From a checkpoint of a small transformer trained on Wikipedia.
Size: width 128, 2 heads of 64 (1 for keys and values), MLP 320 SwiGLU, vocabulary 6910, 4.34M parameters.
Training: a variant of Muon for these matrices, 160M tokens, 4877 steps.
Each number is 500 + 25 x the weight over its row's rms, rounded and kept within 0 to 999. Layers, rows and columns count from 0. Numbers have three digits each. The size before them is the row's rms in percent of the matrix's.

# gate: layer 11 MLP gate, 320x128, rms 0.0704, rows 10-76, columns 0-63
# up: layer 11 MLP up, 320x128, rms 0.0706, rows 10-76, columns 0-63
# down: layer 11 MLP down (transposed), 320x128, rms 0.0705, rows 10-75, columns 0-63
gate10 109:502466486519540544540486501480486539495496443503494443481524512475503481482496473464506481478581497517500509497498530489539452503499502509473475517520498482521506471536462505510486493487502471
up10 101:482497501525433484461490473538497465528500469492523527537466528471504489473498515520504490508514487495503478484563526532524523491473457529451475478486563486488488512563493486486512516488529453
down10 103:575507511487470480505564534466540499493519519482518488460508502460500528498478441456533528489503464495491509506491517507504542504531512467512505529484470506460500518493525539506495461486485490
gate11 090:529456506511533557523502534509497485505496509487520480493526479493532464511534469492515505513509485500507465521470494495471493473508509486497515491470500501553502468493480480462506483505473463
up11 086:524493512541472537504519499508478466534505470479549509521524508479458482516477477466500517497503467504535485506528530541465518479480479465536507500487503540543481527529495501479512476506491494
down11 090:472517532516497531485481537468509544496486482527467476469497497523487526486548484519469501506492457448504489519458497511501521523474527537477486460533479496519512506494487484529502490510521482
gate12 104:526512503518577463501484515505502495534463488484522493505518468525494496539495486478505487470525524526461480441481490486528505479475523519526507471500507511484534524466440555504470493481475485
up12 105:478541510506520470498493448483519525471499513537580498479457487504491493479519527493487514489505485542575530490506498513504518545507494480515540492552478473510522529458492503490513478488526492
down12 097:534516509508491478491485540505519515479449491520453482478486544521516521462498513488524476489462519510502500450521530504480509491492491478491520495531475466514515535547508517523541473510495494
gate13 088:493502478501493509508548494501456460494502505486502497531500506499492499483504504488483486493533518514533462464543551529515533544467478505471468472524510496483552480490518489497512484470497512
up13 093:481511504548515528523467474516502500478445491492490527516524544563481517529527498562504508499484497510534511457525508547496544525496533547493495466455526511449493508505496475513520513489495509
down13 091:538483507433478506480499507493442447506511477517527468472469507531469541503516497506466532532472543501462500483523505476509451494499515484477512530494470501513516477507464486512504490488491500
gate14 115:525497521512465515426487509509456487473546488449515478532504535488539526522479498525516525526514488546529501490529474516491534490508490514476430496462519503501485498471481510515495475535488498
up14 106:497545500543474507513482526477527461469510524530515469463498485502468449494478503483523475522499498478507485493509529451499506503446490519501484473507548505435540503503512473480520515506476485
down14 105:511547504530493481517487518501472468508545484483484470547476545493513532493485503527470542506501506500510513488515451483502540485486506486460435494464487475476507488522466472505475506518493486
gate15 099:496493486546484484460531535541485532493498501487523472504458499507499513478529473473533488539450524510505535478489532496469484509536519500563463472523502532497484478478528525522513526481464468
up15 102:518465478532501526532522501541475471515491485488476484513533490504468464469533519479464479507478471523546503430528508518521458489515515482484490517507493500517512491522549511527550471506474493
down15 096:506484550477501460509530459454493487483522543479466521466528541456510509553494506545461516515504484491506484540495484497495516495496525515470509514498518481499502525519467522471485481506482493
gate16 085:499502456479534495483474537493512482486477518505450532518488519500510496496526482490533498485493500507532499537535518481486504529492545459498451532499485535557489534467555524510506520502512506
up16 083:478484491506467509499495512492505530499485501490459578468495521553486496499489483505527486483508506471492518474545510500489495541510479508495498497488543557459492548510519473485510498490469487
down16 094:543516518485502533508520513455467483499567499508540467501500544515476500509516515478468521482497435481498485477479483472532518480478497491457555502478476506519512477491499510504472522496490531
gate17 101:447486520542475493499530507481502515491508522505533533508494514456471455461499491506479499515485504512509475502536496473489478511462545528473444522512540551497516503481544462489518503550490501
up17 094:529501544472493490472465505482508523477513484528486503485486517484483453561510461460486499503494496446497546525511535479468502454500529494513484553508534525480486532499519482481509461495481531
down17 096:543534506504527492489497494554498511564476443500471509476521522510527478475476531547500510510513461518523488507499542497479502540466491468496467523480460506489484490523511512494528536490483502
gate18 096:509480488512471526508483526489471498505528498495517514508440480502505503538441475476488480498493522516494500511496428452522461489474500470484514525510535472463484525500487486468505481522521518
up18 087:531500557474511521486492524490504456480460541499504456524557496508497494482504504489475451484500512510527464496506466505469532506492486566496531501497506501450489539501501486500471471511473528
down18 090:462491523553474520478486485486482513521496543513510537495493510478493534504540489516508538514504465492474508527522462518505482480462469467503514517521498488492519531514509509519504536503503520
gate19 097:485543502495506443511493514535540516542495486541519506527464521531498503465448534479518449492478523486533481503490480513536497533507458535512490518543537520471488514502514527481492512482530469
up19 096:544445492524477532487508486466512480484511466494495452506490535490512521498475470560473523524533506462504508502497483511483496452520513477479532544499475484509510497492460510472498460517515511
down19 104:495496474509475512490535465504525527528491518487499537494482450524498470477545477515513518463484531490496528529486505539522493501511468499546457488516525535432484493504520457544518497507526496
gate20 101:522548519480511461489505524507488480490474477514483475496487506521510499505525523473491513435496516492503520425470504497511482529524528470480535509507524532517475522512512480472513476512527553
up20 104:490514495450529510503480475437513511509543498473484475547493504476507457477480515514499518515523499483498567477476502518478536485510513488528506487475521497485493483456505471527507544438490537
down20 105:431536503491559505489495523488477528497490503524507470473498483521501496532485461505480534488471515529492488535544485491546480553505491453497484521524514501520452504513492509485472497468511511
gate21 097:482489450498553513440520497483512556487552493463485457540487469470505507463486495511535464469472480481486509482484533514445499449482504488501537493509517475530469471496478510520487533503488479
up21 106:548464476505502478493494512510488507545504500516492487534514557504464457490527482529522500466477502509497535463555566490517537490564534466450517540527504514507499513508506524499568506459488521
down21 100:476528518478498485494524505521512455524477507534527521471515463494528523543492488522474472528529500488493519504521523505493503494525471503470477488544510485459554502523499540475493501503503513
gate22 109:485506523496509505487521487443469543484561532525536520480501546501490496464457495468489492486497498508514532495472525475516480474516497442502491467475493519466501494416490498469491465516531480
up22 104:523500523487492509488493470526535500512515478492493524463490533547478491518515486520471479473508501518459474485497495487490496521474532517519521497510530475507475517472513467520480474536534490
down22 107:479497520496482502551504520529493500492499567504533472489486520542509486492527471467525515468473464513444502484517461510541492512535485475519515524507489510517504477514518553468480481530489560
gate23 094:508540507497502516469464497476458444522492495521496518516445495469463500534526510504460549448527516484434513470451501492512507491442519494478516518499477502520458514526468491470491498490464491
up23 094:509452499484509536501521474470442470521519482516508473488500481542509530477485512518412506514512514491484553516438486514554493499503456471495506515528526496502475551499491518496536495505524502
down23 093:494536466534501490488474526537458518506541497490474503490452489495496525511515486520549518541475444501509519466520514491493502458514519488471516481475497517507531515496468470576518544516515493
gate24 107:510503493525515525504495527465525534476508518479499494505516462484471506509508463495486504512529512471518542489459520453480496492498505498491463509519514516520467459528469546442445520527491558
up24 102:521533489549448508444486511558491459466486482511477472502505499491541507507495562517490493522529490518483526515469496493547530531468483472543526498501535507491503498572469482517478505521512495
down24 103:485492446528464505509487496457481484495478516491521489523515519532506491479525519494521527472500507487499497561491480461506491493493497528494486504464502495465511489523484557525459478502497499
gate25 099:495492460506494498500444499503486523513535498519516520465522498502497513514526454495514509500471484499471498458537524516484480508473487488533537528457499438470489499490474510461486500509485490
up25 098:465527522460487509504485488507508428502493490492533505506485462498464527524584480529507516528510467542525508515498517501525474546508537513521477511518458529506531491529542529490529529476483515
down25 100:478507474523457470520484520473487545490452505473530488479506528508554517474499530474492500506528507536502453510462497475496485515488465509472456461518517524507494541482501545532490473513513467
gate26 104:498509498490482469464523500511526486518473504475502523507474516510532505507498532466484509479513487502498497504459456515486509497534579477492483546534493503521457505517499500499552503519547494
up26 104:478487516490526441493481508507530470481514475516492471455490546490508546529495508491462530503478476476491516531504458532480519492496475489479460512499517523506539545500476469555510497558477514
down26 103:545506515491501471499487484487485506493519504485480529498490493466495418502533493526511499493548472492521497464486485564536503500497486543452503455467492461477484536532518498477483509499475509
gate27 102:519461486530498503485549519481474542510509528493508466529507508493495496485470479511503522466546482459479518495451514484520480483516505482527518480521487516490483542495558478439504552485487525
up27 099:462480504503502524526522503468544530494469515508479508470490506444479505531519509484509479551526472511514457467555477499494513482458499471480452467476475478505468519450471456487497515520450479
down27 106:484474508482455445467498533491513567547495516479495508468499496488514470491512474488488521511510469531467514531500474472482512473446502465508556498526480558470466499513529514459545518479490505
gate28 107:500453468491502469481477494455445493482514532494520523499477534486503497499510525501493469511487470466470530468470491438507477524515504486513456494514505518526498456514489467483518483508499462
up28 109:507493528551485548515533475474540494493524551500482510515503494471472494521462470515519491474499539473528538492477499506514475545507450522518481499495460530530511506481512458484478520487510497
down28 108:515467524447488500506499503460476465510460469519533448570490524470466466481485495468428487511499468496461500503513499502539487498485520520521498507531527480477469491482520531517531457542496479
gate29 099:513522514520513503491512492527576500528446511504504471520494508534524505478470486495529482509514476526480510474502523550495491442496471504534528516513502468454501515492534510519523523497545513
up29 094:552491466506533472457493476475501513500514474501499508521517525498490496511493488540481500512485496527506464517498487483489455492589523491465424508518493472534506489514526507504500497498492461
down29 097:451511541511510499439539513504506515481476514506502512473483487524528517504490508508492500489502510493518472468460505544527435473563463479481517492478537492468555489507505522505517477472487480
gate30 108:503512499505517492522564493499488491484518506539521483544472523463459467495493479481521491512481520458532510459480517511507490438550503498474497512538479540513468485482483532486509516532473503
up30 105:488524532490478502511551481512499512537534474495457555492486522503506490509544454514554494524487467510476498521517524528495539479480459505512524483481510523464523558484497525514597495492508520
down30 104:521501484545536487491519456490512494515516496511491538545489472446514501515483504523555443500503495516476535535527516505517458504503511449547481515520478487519476499484484524477535503518512504
gate31 102:490501531481493507508533537471510497493491498541536437507469534506533492498449531455505535524472528469491536517495529490503494470495533458521473483510522493520454479532530521451555492504479481
up31 101:432505508477501517505480547486500462505523507487502475493504520496495480524516472513496496537483479474486540516506501509511549525447549503489502513505510495522483505508500498507525493481445507
down31 104:493517526537536504468471453504508513479519503505504456444549498477475516523558525511546539490504507484518488511475489513474543515507541506445504539493538501514522528542510523525497494510483505
gate32 098:491528493505451468468504475476518494510533523480539510494482487516518527478474482499507476477512514515477527502495482534484517494474550526496501486542509492517487568486526501510515499545487456
up32 098:451489459522481530463471465501511482512496513509488498518522497508468507511562468503483504437464500506512518505477453476471467519495440494531495507512543499498530467517499510495468491502464478
down32 098:515481442489480504467492495493534519529494549479495524502508505468524539484519487514459479507491492487490483529429567505504507466536524458510508490478449495474508536512513531508503527507472493
gate33 095:458514535506524516473492482500527546503492485534519478505505499478503509506475447478476470461532509515511485479498550491514490490542548560475478514540439524511510493476499490528506470499457490
up33 103:441467512491486486508470529515481475476504515494498492496560500490542509486531483504484521539511461489476462517511554522502549501480489443514529534495494470448493477466470474467473480523531519
down33 096:483472532505529499518531539499488507495520520480499531500495496507470506483526519505474455538474496425507441511500479555475483534504472474516490482483508479486495426514504495542462487523496491
gate34 100:484454528512529533497498466492516487487486535522493486489453553472490483494484517477498500491518463504524559494473524498499474523524529528485549499502496514497482495467515499496522494440521521
up34 108:515492503467450526516501508509519491578454477495520472477490452448470473483482450500504493467527499482499499511479523523486494471472464522484493550483476489458507447500512469541511520488491536
down34 116:517459452487549498478455488533471539523507474494565501507508449495506502516503514487476491523518509477512469539509491518501531519519476513495518494531485464456475463570479506531521500477498496
gate35 095:485518505501502528513478552494537495540489498485501459499526458515448520533494507510530496513513446548484445468518509513547444463471491488491512490493464494459478491542474505454499506522495492
up35 099:511450467475522488493524497490535477486509514505512479517504500479512468520529532510471479494538502493537482516522530515498482479525520499447478516458554482522519511472493464518473486495470498
down35 095:519492479543534505498483473455521495496496511484535473492519516500563504489526455489478489457505486492479545472488509499481479514520493517539509481530524516476534506505465471554521499479509543
gate36 103:467505499524479482432503533507509527478502454522479523442479472480513509480470549495483481507498509542508517511480498480528470500568480515488523472476528481495501481497510496545529501496448496
up36 100:519453496500503501492471534472521510486491493486469482478487482484491482519468460492498473483488475517520504536449514501539482488524524541509491516471504488536502503494540476496509526527487498
down36 102:497505516476456533486517475521517508500458458547469507468510467481518502515437503478473472465529485493506505474491480523491496505504503522527504527471513479468495497496484515520479531481541495
gate37 099:548523474499490510522505545486537507507477536481514498510478499477479560497477484505547494469492509481503503468495522485489497506505483459487478493465455482530503513491465514503522520531486484
up37 095:490531494478495538505512524466531461518468488494540482535459514554504494470517470520527505467511480496482484483486499497503496544490488527487500493528508536496483505551521519526533522462472495
down37 096:519483473506461488525426502489478467509532544482484536476501476503470526470496501486508458517488503449497495500540514528481525535500523477482495532470479467504518501490505509523508505545512463
gate38 105:552467477489478477491508507507530498463529516555502464464479560472482517472477512468524487485558515525545530481457529507508525495511526524496516509496529523473493487495516499506516476470478518
up38 105:510498537509470527565527495472501478510535468524474484495535482559515541522572532486479534488508503504503503510488477502495514546532484538484507516483496514530502527504486460497509520504475461
down38 104:519511539487486493510566460463485506479529472494541506517512511456464499482529507505504501474526499506515505463489449508501542503494554461478485493503552504510518494502454507548519549515479535
gate39 120:490485527520496471515498536503486523498448503518513473548495502501521525494524535496528475503518547524527480517457500444449468488537539526502529528499479494538503493443551490498453480498498497
up39 110:547511523506485483538533504491471494492532482493460526545509506520480532506529495509461472464468511546465532512498489519523538490449451464473501525484514519487526442489473561503505442497479483
down39 114:501488469504549462482509518456454501482539461474570509512509540476529491526483485523494525501478491525497519522478457520453526494457522502534500457489492480478480559515438508469474478529496526
gate40 107:536508509498476465475507501528491509504478486466431489506478474473483524520499541492457531477527533509532475469456528452492491496475470527538481511488509524516480489470496491514471514487459513
up40 101:455452485484457499468506518490510477528504499499525524521457527488497498560495460496562490498506515516478521469498470466471538525459483496466509526508494481559499488513494489473482514530513502
down40 102:508505498519480559524462461482524511459497515496472507490495493489576509515494488497469496508505519497484470491484437507471485498461540462478507477531496500513517496500466492494501492535516528
gate41 101:493474511512483507481467490466512488480462477484529511513503474512522503489492481511460543475538503533469461478458523510508489505527506502475532485490518541458505503515544482480515482485537482
up41 098:537502499510506478504470483469506471517506542512531545490510492436519486495477477503495530505504460513496499470510494524464488539482500519513522513463466521477521469523499489515538487505472504
down41 103:459463484486494482509495512546484526489475506469486485482490478523517494509532501522525512485503483571517427534504496488501505478455481506493490495509509520453525520474502470488450492506517506
gate42 098:530492481557492512509493516478433509465513505486504487537476515519508523511513545496459508484464514497440500515507479484461474503506488484546518473561513510512520479497573502525526473505491490
up42 104:440538513516523506491473446506473510527489549499497522512478498470539480506487496505507540517488484447485514473487527501493511474504524473497477496501511479474484485493488476509521498514544531
down42 103:517488511510520516496536506518513508466479492455466501546518476483519505514530548503471524480476495498483508511471463502524464508488511499500514467536525517445536510537491491540516488494535514
gate43 104:543465483495477475488521529504470452517459486528505505530469525509487493471525529459542524530518479517512526489478499481470516523491506513495490527545557490492505496526536505534516476487504462
up43 100:487456482505519481497498490510488514484519479494517494522535496506510493518517474496458465518490487528514522516507442432512481493526481583493477501466466508529501502466495503477505517478451491
down43 099:478485534547500510507535526488459468495470496488492521539495476503460494487509492472540528489532450507486504471535470514489505490516506527483493503486531502487469489534475495499459484486512515
gate44 098:521499472508426480542506487488514538499481501514477513476480484533481482523499524545521479463538491471489470491528515515539530499488518513493504512522511514473546460498504476539483483526480499
up44 095:501470500472520509505484446535527490512522516472472489533500496539534471568477482519517456496499505501478531518491492501476530507526480484485547476484535522515522521490508493534525525514528478
down44 090:482463482496496495491452488494519510541512512494540496499512490457497509537490481513526481472491487457513483537510475506516515472511533534500527532489481461513497503523492468504519475476502501
gate45 101:484500530510494481456516506501494492490486463532505471497537497502512498451496528482528500500484535507505530454502527497516516483494475516492526486500525501448465478490504485524467466450529508
up45 099:520542509530529521525529469501497486519491487514497462512508545496499486491457519495511465490454530496516542480533524524551455518453492499455466482511479490534484516452485483489511500480475549
down45 096:495548549474501464505470518472465524473502507512491510514504516507550483493496515529472477535485516463494513498491501537534502493481462501494501506506538518522554503514520493513516541505490505
gate46 103:471493480523485509513546554453485499512538465477535517509468467517537460459494511486465483506502516506468508460488496508472513493482527506480486517460439471526495491504478512508484499494534513
up46 099:517477479513519521512486464544528478454496526483477495459430487525472494495513510519514519503483517527503488492504463503483502526544518492512520506483500492511518521451478493491544517497518503
down46 094:481485522520523495473492548509465537529506507543476527531514492526506520449505498494478500524437431520496500505467508512487507472478501529546485495484457542518499519513471517489508483486483514
gate47 102:533451517482467467467487514537476544511497516527526516512468480523462567542511471472528515498488530523445465506499466540491484500502522517475473493508505502505495482453492506502531506464492526
up47 105:506457506523485475531533462531535447471520514484542514539489533498517437512496541479483512504464512438515484461522534514509499495463514471522479492458501531480509518528535488502540486534511495
down47 102:497473527500471517524544511494465503471521456503517496530523515456470482506493498561474539490531462497476470507529479513499509526468489522485494461504515510482478531481550537515529493533516484
gate48 104:485514491474529480465479503503467470528518506485509514521532506507489453464509478486520531506558515478451469508465497479457479510489507491500527505478490491453499533478491496510523488510516497
up48 109:491497446467504498472468494481508507510516458544483480532510469532504565537464547463507465509512454518501535474506490454494477510460518490499478504504492491506517479494497558471527528466462476
down48 107:495525449506521548507493510522480516517500502494512493505510494508530516516484488451508477500495493519492543496437542526514506443507498467492520452502540513512482494500521527507480492504521507
gate49 101:439539518455475494463526482492472502506472476548514507519515531500545469512502504477510515478454485525495501421519481466515525522447517477487511533484471497464537507504511504497500495490520519
up49 102:495502517553508498508484484503529537528529558484482487428510527526490450483547517525503505500526511486523510484459510544488525492458536487492502490498448509538528525476486464521526483520521484
down49 097:494491476491533548474507484565483511485512511507515474467447518502517510463557491521499481495482545473544503449527492499515467483519514523466528528482489490484490508555474512513453529535523535
gate50 094:455520521506475478509519484507469509472523561522512480460523510511537465508498500486539530501450495494515468485466486495505514482519518505513516531533480492546528500464472497498519477522533511
up50 101:532534516527470512554496483518504516498474500515493519533541512495465453484458475536548518504447483525518495498507486451471498454500465506485536479491521515504519457505507492478477463524494536
down50 098:507520510506478508503475508490468444501536514498501495440491521522507478521526485485515534530475525544506486472477459506509512453468548479476527519484508464447527502536521512489513453536504536
gate51 098:453527507529498485495497554509507479560488462495472479534502500502499474484504511452507547484483531529487529503512493511499495501518492514475472523490508479512546516438484466521537476519480518
up51 097:522474459513479512445491493503467497485449479478527474467470502533513452549516534462536476519509498489510423468503491519508531524481480479476515512494495453463528501481518508512514503523504470
down51 097:464490500474547506491487490546489498522519506460471467472550517483498467493529492466490557510506476524467502509477493534506504460499488461503499519461488512549465482546482467489442515509506499
gate52 110:551497462525476524487486504524480464567497527478541465495514511500509534502501508518539533533529500558499501471456523506505495474498492544481542496522504527442463539493526493526494465484517557
up52 103:495514481506493488530496509517518490506517529486460535513460517507549529518539457528477452477518489503528505491479496480493496516497483531552500538506514483523500495490466484531505517514513510
down52 109:511474498498518503498513484531468562459518486489469507503489527484491488497476525527464535486487519505471545498509502526548493546450464472529497520498549502515497474469472502519482514489497509
gate53 101:505492521505485458481468511470530488466485491519511460491488454528521466482500523537494541513470489530513522473490469453475477542519501501500492478476482510532440537453503499498525540506490513
up53 098:514514512513506528488507507501477493496490499478509472490488522534480536498482478493511492491484514501484514521493529521492492510523523507470508498471499448458516505490523507544478491497486509
down53 095:486486472531470503523507494467554482473507469467493469508507529509482473480481527552518540513528534495500495518547514519497533536483539574502480486505529513512490517503495509487507441511516488
gate54 092:495521498548482504514568534483538461542471490501531512508520447465484471501460500520511507484494519513481470516517510514508486510543555489496482470477524487495495509506464519539498483468520515
up54 095:474505536483507558533487495512543506533490459555490484514478491498491523511500493486526559515502514511439492496507534546524508514492486489498452495544490471500511464517518518534473479506503515
down54 095:512516560503465519495502510495525451488510483485436521465520503511445525474491489496530504480512525491537466514544484495490488504543494537499529478517463512484500469508437471513508477499463512
gate55 108:512498525528526525525461461503474459517533482465482522466501525481489488486493557515501487464555460503510524458488504471479547481472503512520529533511505514507482526476512493494542468512437488
up55 099:490464501501507468512530518506532496449475491483473505522491528497496463434478462492544463480526530502528495491520491506524506553490460483472532504526504542512532497507488489487470506487482503
down55 098:478539504546533525461478501522485500536515525517495532504483473523550502498484517520508543505520499489474468540496465482489501467513494513493484487480476462490519502505517533490505517490483519
gate56 094:464494506536489506518456499502453502480499497514515460509489499506485478500503515469499514479518518479494506491523492399464563505517536488503508505500502451504555519493492509463519524537488473
up56 103:504509508532469504531542511484530485512546503481454516521552517503520478466532547553483502529461507488524491500508477509499528542523551515515483477500480524532487528459535484504495506469531496
down56 098:472547477490506506494479487492527544518515506516552510469467515519492509490516538499549474498502513527514424466479516473512530460488444504529475509506520509490510481480542480515518522524482540
gate57 108:504474466517559524527465496496506469501486498489532484502471530501472527530473486468514511530511534512462471492504474465542536524493513502469501463515471500476495467571511482526551498516487458
up57 106:470480509520534500480506506489467477518475466550514518513501521526529504489473496499513466506522476455487496504521518520518501484532501493544456563509452512504496509512501506508511495480511505
down57 100:552531511537454471478502477504525495535457438512500509466518487478488473483456527475489512483540510540487491467472532509552455489532551496513497496470479500477435490508505475502494469535509466
gate58 102:504532496514492521493555502526503487515541477518474488559514517529482492486550557521515501454516563514493513485546496545466487492480540502480535525529479544457503509492505519533515504507517554
up58 098:479565486504482498518535469480518536493477517492540545506531456504520546496514486520518496496496491454455488493491497482497476464477458490483499487512489515506533498523470465485462524519506516
down58 101:482495454559489511482513509466530513473536500490514557503484496559495527503511496502527500507482528500484508477520518527460505525507501477472504516465496487490510509525500477492479453528442527
gate59 099:483507579467509475517463523485513469528470508501510511472486498497525491492486509559466517511515525489520493517531470471474496498454531493519521474495506493508508446442476492533498509477512543
up59 107:516541546534482496474479477504512495525490519504501498517476486488521476522544498494511478496506491512532458512500550533505479466475463524553497497462489456503510509537507496484438527503480502
down59 104:444523493546499493532471501461487480495501528515540524512482469525543497444476509478514502497495485492486547480532486466475503505485541516499521522525466499470487489523482473488508477498474506
gate60 105:444532494534503532486472504517553496533483485489487525524530479503490495513540508518472484467547467490507503449492546490487514539511510507546496518489541487444491501512527504516453478493474559
up60 104:482501503524515480503492539509556491474478487524501505506508487476541493536507486499525511481532488472494511550468512549428502550516518452452509510503528494503508493526511503529474461532513494
down60 100:504511482502494492505518480511475534578471477507526510516498476490520480509513479510493513528446471489488484511486511485526526490491453497536480537535525516500541487496469527523528494506481518
gate61 091:525486491497474500481485532517496576527480500496469487518539467515482482535513494491536547455500535451480500465486480494492542477505469483521521465484509477478547513476499534519460493502490496
up61 094:454525504490498529513520460503495534485485531520498488501505506516497514510500526473483499519496492526499515510476464507454530510506479481506528531503456489437527484542507546542550512504521518
down61 096:479499457549504484485490492539522546492529502469495535499475483519519518485527533482539482485481446476540516475464482481524508469488488516485498473482560486533512455462506500478456475501506525
gate62 114:497493440535504491511514512471468494526481465545508494533493512461514541522496488503528489539524493503474506503460483520446491519493502543458457548488478450491514461529500519512530498517493466
up62 122:549501532463482495492495509531526529474524484462533469516489505556479495492446519511520481478516484491494465511528478438521492470494477482553517493511479508500448481481506522484496435542497528
down62 112:479470490491505517502499523561481498498505474525524481467488506502491482527530527493525474493487482494512542511498462480536499483455455543483517511525486537464546476538489567523506494547492497
gate63 101:495509512529481481485465498471495472539483475512471521490490502518494495491498504492500495532482513530499549497463505517554495456516493564464530505483505518515478445476454485500529492556497484
up63 104:525480483479460485504530460488448488519495517516503494485537467514476498497475507548513483474507580555505509505531506515508525478476429472533493528505543549472498508470499496500481487523464507
down63 107:489451476504464438517556485447496519525551522495478528482511491500478495483507500517496506540432511459503450542495525493518520490536506491489520506457499478536540496466488491516473487500528534
gate64 100:523472484495484537523497490489500512498509490520523531447505499507504492504524478535496487465520524466477477522499445492490460493481476505560539450505509492499502460512514542525512494488506501
up64 100:483504506502492513510526481513527523475518493499459553484541453483469501462478490471527508532517530508491489520509501475513471497472494519480484487499484520527548487487481566495477459465509502
down64 099:451515508524528506454508494513518486474534518484518504528478534465477480492452495469518534478436470516490521509500555527515547477479535469505494488518514496486479483511477499455527494468485495
gate65 101:497483546534506491504446495514484475479493502467476533491486547509528458516490515460456512513512485526517498490532497448511468508513558502463539488464524491500489521457511482481503530504524489
up65 099:543465503476484516507499540512511480545515467454503536508497464493478455482500494484512483514512519535511524527548520467491536508488487490451517516507466506506495505558476497506502502495514457
down65 097:482501496514539482483480510494526505528506480530495500481513507509499513514491486511441484461510517470529513478499480471511574505515501514509484529512470492468477512475523479481522495445488483
gate66 094:539534483501497497522519493487527542482515467494487538518481496517526525480479502511468477518489514525473490465532466525481516550556509497511480489533499531510499474487536488503513505490533530
up66 094:510543530487471534499500499467504517496489486508540534513519504521524510535515543475561479475523480498533433517488476510509492463541495484479500480470447493482476492487496467500521465458528528
down66 105:519440467537544503483494475536495506514521483508453468534460542500526489535459459491427535507492512466478535522509481503475530516517494535520496502530516516493480506471510473536498500507492481
gate67 106:492491500516494546479538499490492531524511512493484445504485509498487477514555470519459515499523534513542485513502524521482484517515495533510512534509493509462518531517503486468524496507434476
up67 107:482507523485440503507480517513522453520528525500497475519488524510508476493486492525486494456496500522500511473459509512465533495527528508527503495499525475528477500492512474520496504525515534
down67 105:552510472503516489465505515510490500521522486473516512481527514524514497520523527480532486511498516514518542469508516448542493486482559527515494522522480504514510447471517477535512509502493462
gate68 100:530501529540520533478481515518508517469468511464538493526502522502511480477518495484501504513473510485464513473453500492533529454504519502511464458482496553473491503474534445488532463512527494
up68 104:504535543525531514513548533492488529480524473507477438510478523494489485504492462497524462506538495477558465493492547497473534487541518466488503520502494438510542501526547479508489515495500484
down68 108:500500518526491437467516526468476504538483516523497464471511506461522459482488472458466491493470509503530514481484514486484510487508485509534481510548474489466551484534504492503480570486503535
gate69 105:515482530492525452476451506479488505505541508523517469525492519522484487496476522456472496464501515463505485486456503531448511459455499551500487475488467483508496517521544496514486480503481508
up69 107:532491488521536484531525477481532486533449525550501500514513485485504482511476538475538503498498499525480499488464510535483531479481531504515499530498473471524518508479483515473520456472536524
down69 102:492487469485496453504488524494458466558517529533514510532547494512463517530493524495530510522513503516503517506483501517422534467484501545526466520474463465490504505459464498487520487470518503
gate70 090:516553503494524503496523487457465486551478520527488479497499510505494517470520505508516498499491494464470475496528524525516496511515520561518483489494478437489508510472505525472480479545508523
up70 095:510494486520463486529502510479526460523501512483437513499518487545471508502471498473478490456501495453489490454501445434465509479493509505497464527524492468524463516467452515475521524535468499
down70 097:492440511448489498519500460481490513501501510503501493537532498524477486473479482473516513531507474507549512544504503504496451514504502476523514494460481526468464503515496460506508474514499499
gate71 104:498519459482478459508557516501533482524517542491491535502555478476502503492524514523516458466507495501459504474521526530485485506484493480463474477497468497456484465471525490545450483543499498
up71 106:533488498521489488542484462533489479505510470522503522511505518492494464457489473515511512501510493515467515450523531479520517541527504484484469467549532539522538478536509524482500543539488530
down71 102:482481496481498524504531527517499507479537474535434569486536482476472489514505466507475466498497471447496497473517494501455444483541471478515505487563532529466486511504492504504482514515491488
gate72 092:541501551545493484480529501479471508512511530536469507501457507468506488536504498493498518482555469457531506502502486484519439489495492501488472497506485471513480518509462482528506508545517517
up72 104:532512517511510506501561473483470532534534490459505484494499491503532513478496443521499502533519483477459509467514479547494470506520492506522472509513484524487478501493450524519489504485484503
down72 098:547524533451462507517538483519492518500510468541517479496478491470477490512512546482503516506486480452457492496503532499502413516530510475476525518488498477543456492506518514490525480506484517
gate73 099:488496527515481497512501510484512477466535502492494515495452504489492514490534472473491487476506498476495488446488524440498546496502490526467505471471472520477503557484490468515506466556500536
up73 096:444491488447501511469477446464490464464527462485490502473463514521501469501525500502497478480477485475458494480487525476506548522505508485452495508502469550476505549504481532524528481515522494
down73 101:480464506511506545496477519514487550516448426479462512494474496509569502468500505511493498482530474509509518515526504486497505493495492506494477473493513462530477525486554506496495502505518479
gate74 098:507460475495483564470500495482505514538506501454518487464480554526547476494538528452514497504518512499476483501497469501505488458507556511470474466491519534512475515507504502509489476532492504
up74 093:479496568470504504506487523500459503491509455515524493530507462474534519480458500475475475478490469497492519514488518491528479488494518479524509477518530438480456472459478519446487482517490516
down74 093:511465490506460492547528507514514491488522500446473468440514504488506492477520496528461534502509473496512480488539512545543473465466509499515462499526502502468528544488489519489526507479499530
gate75 091:501453518468509480496457514495521501481496512467467499486489515468477502502490511516521470496520471522516541512501545496506483469523524547510511529506489507533473498526499513517545576521509465
up75 096:497506518486489533543522514526497543511549498514517466517524501515507486460486470472518518484511530479488500475512504500450476504522452484516529514490487510480535517516444475481495474517482503
down75 093:491480469485545464471510531492534473495484445478484483572563478490540492529524539510499516529459497523493478460510499472487474517534493511564476490532516480494513508504512544503486528523542529
gate76 100:516475477522502536468548465501463532491503479502531497447495465512510504502477502488526518481464504550480477494492490494478441492515479445482512467494472512511493504477484490504564485472542498
up76 104:517522535513500510505514474484491481512456471482514527489478509482483480452524476488535571489462509510470500565475441488491496524504487515496561558500458501535515505516500459509516489471507490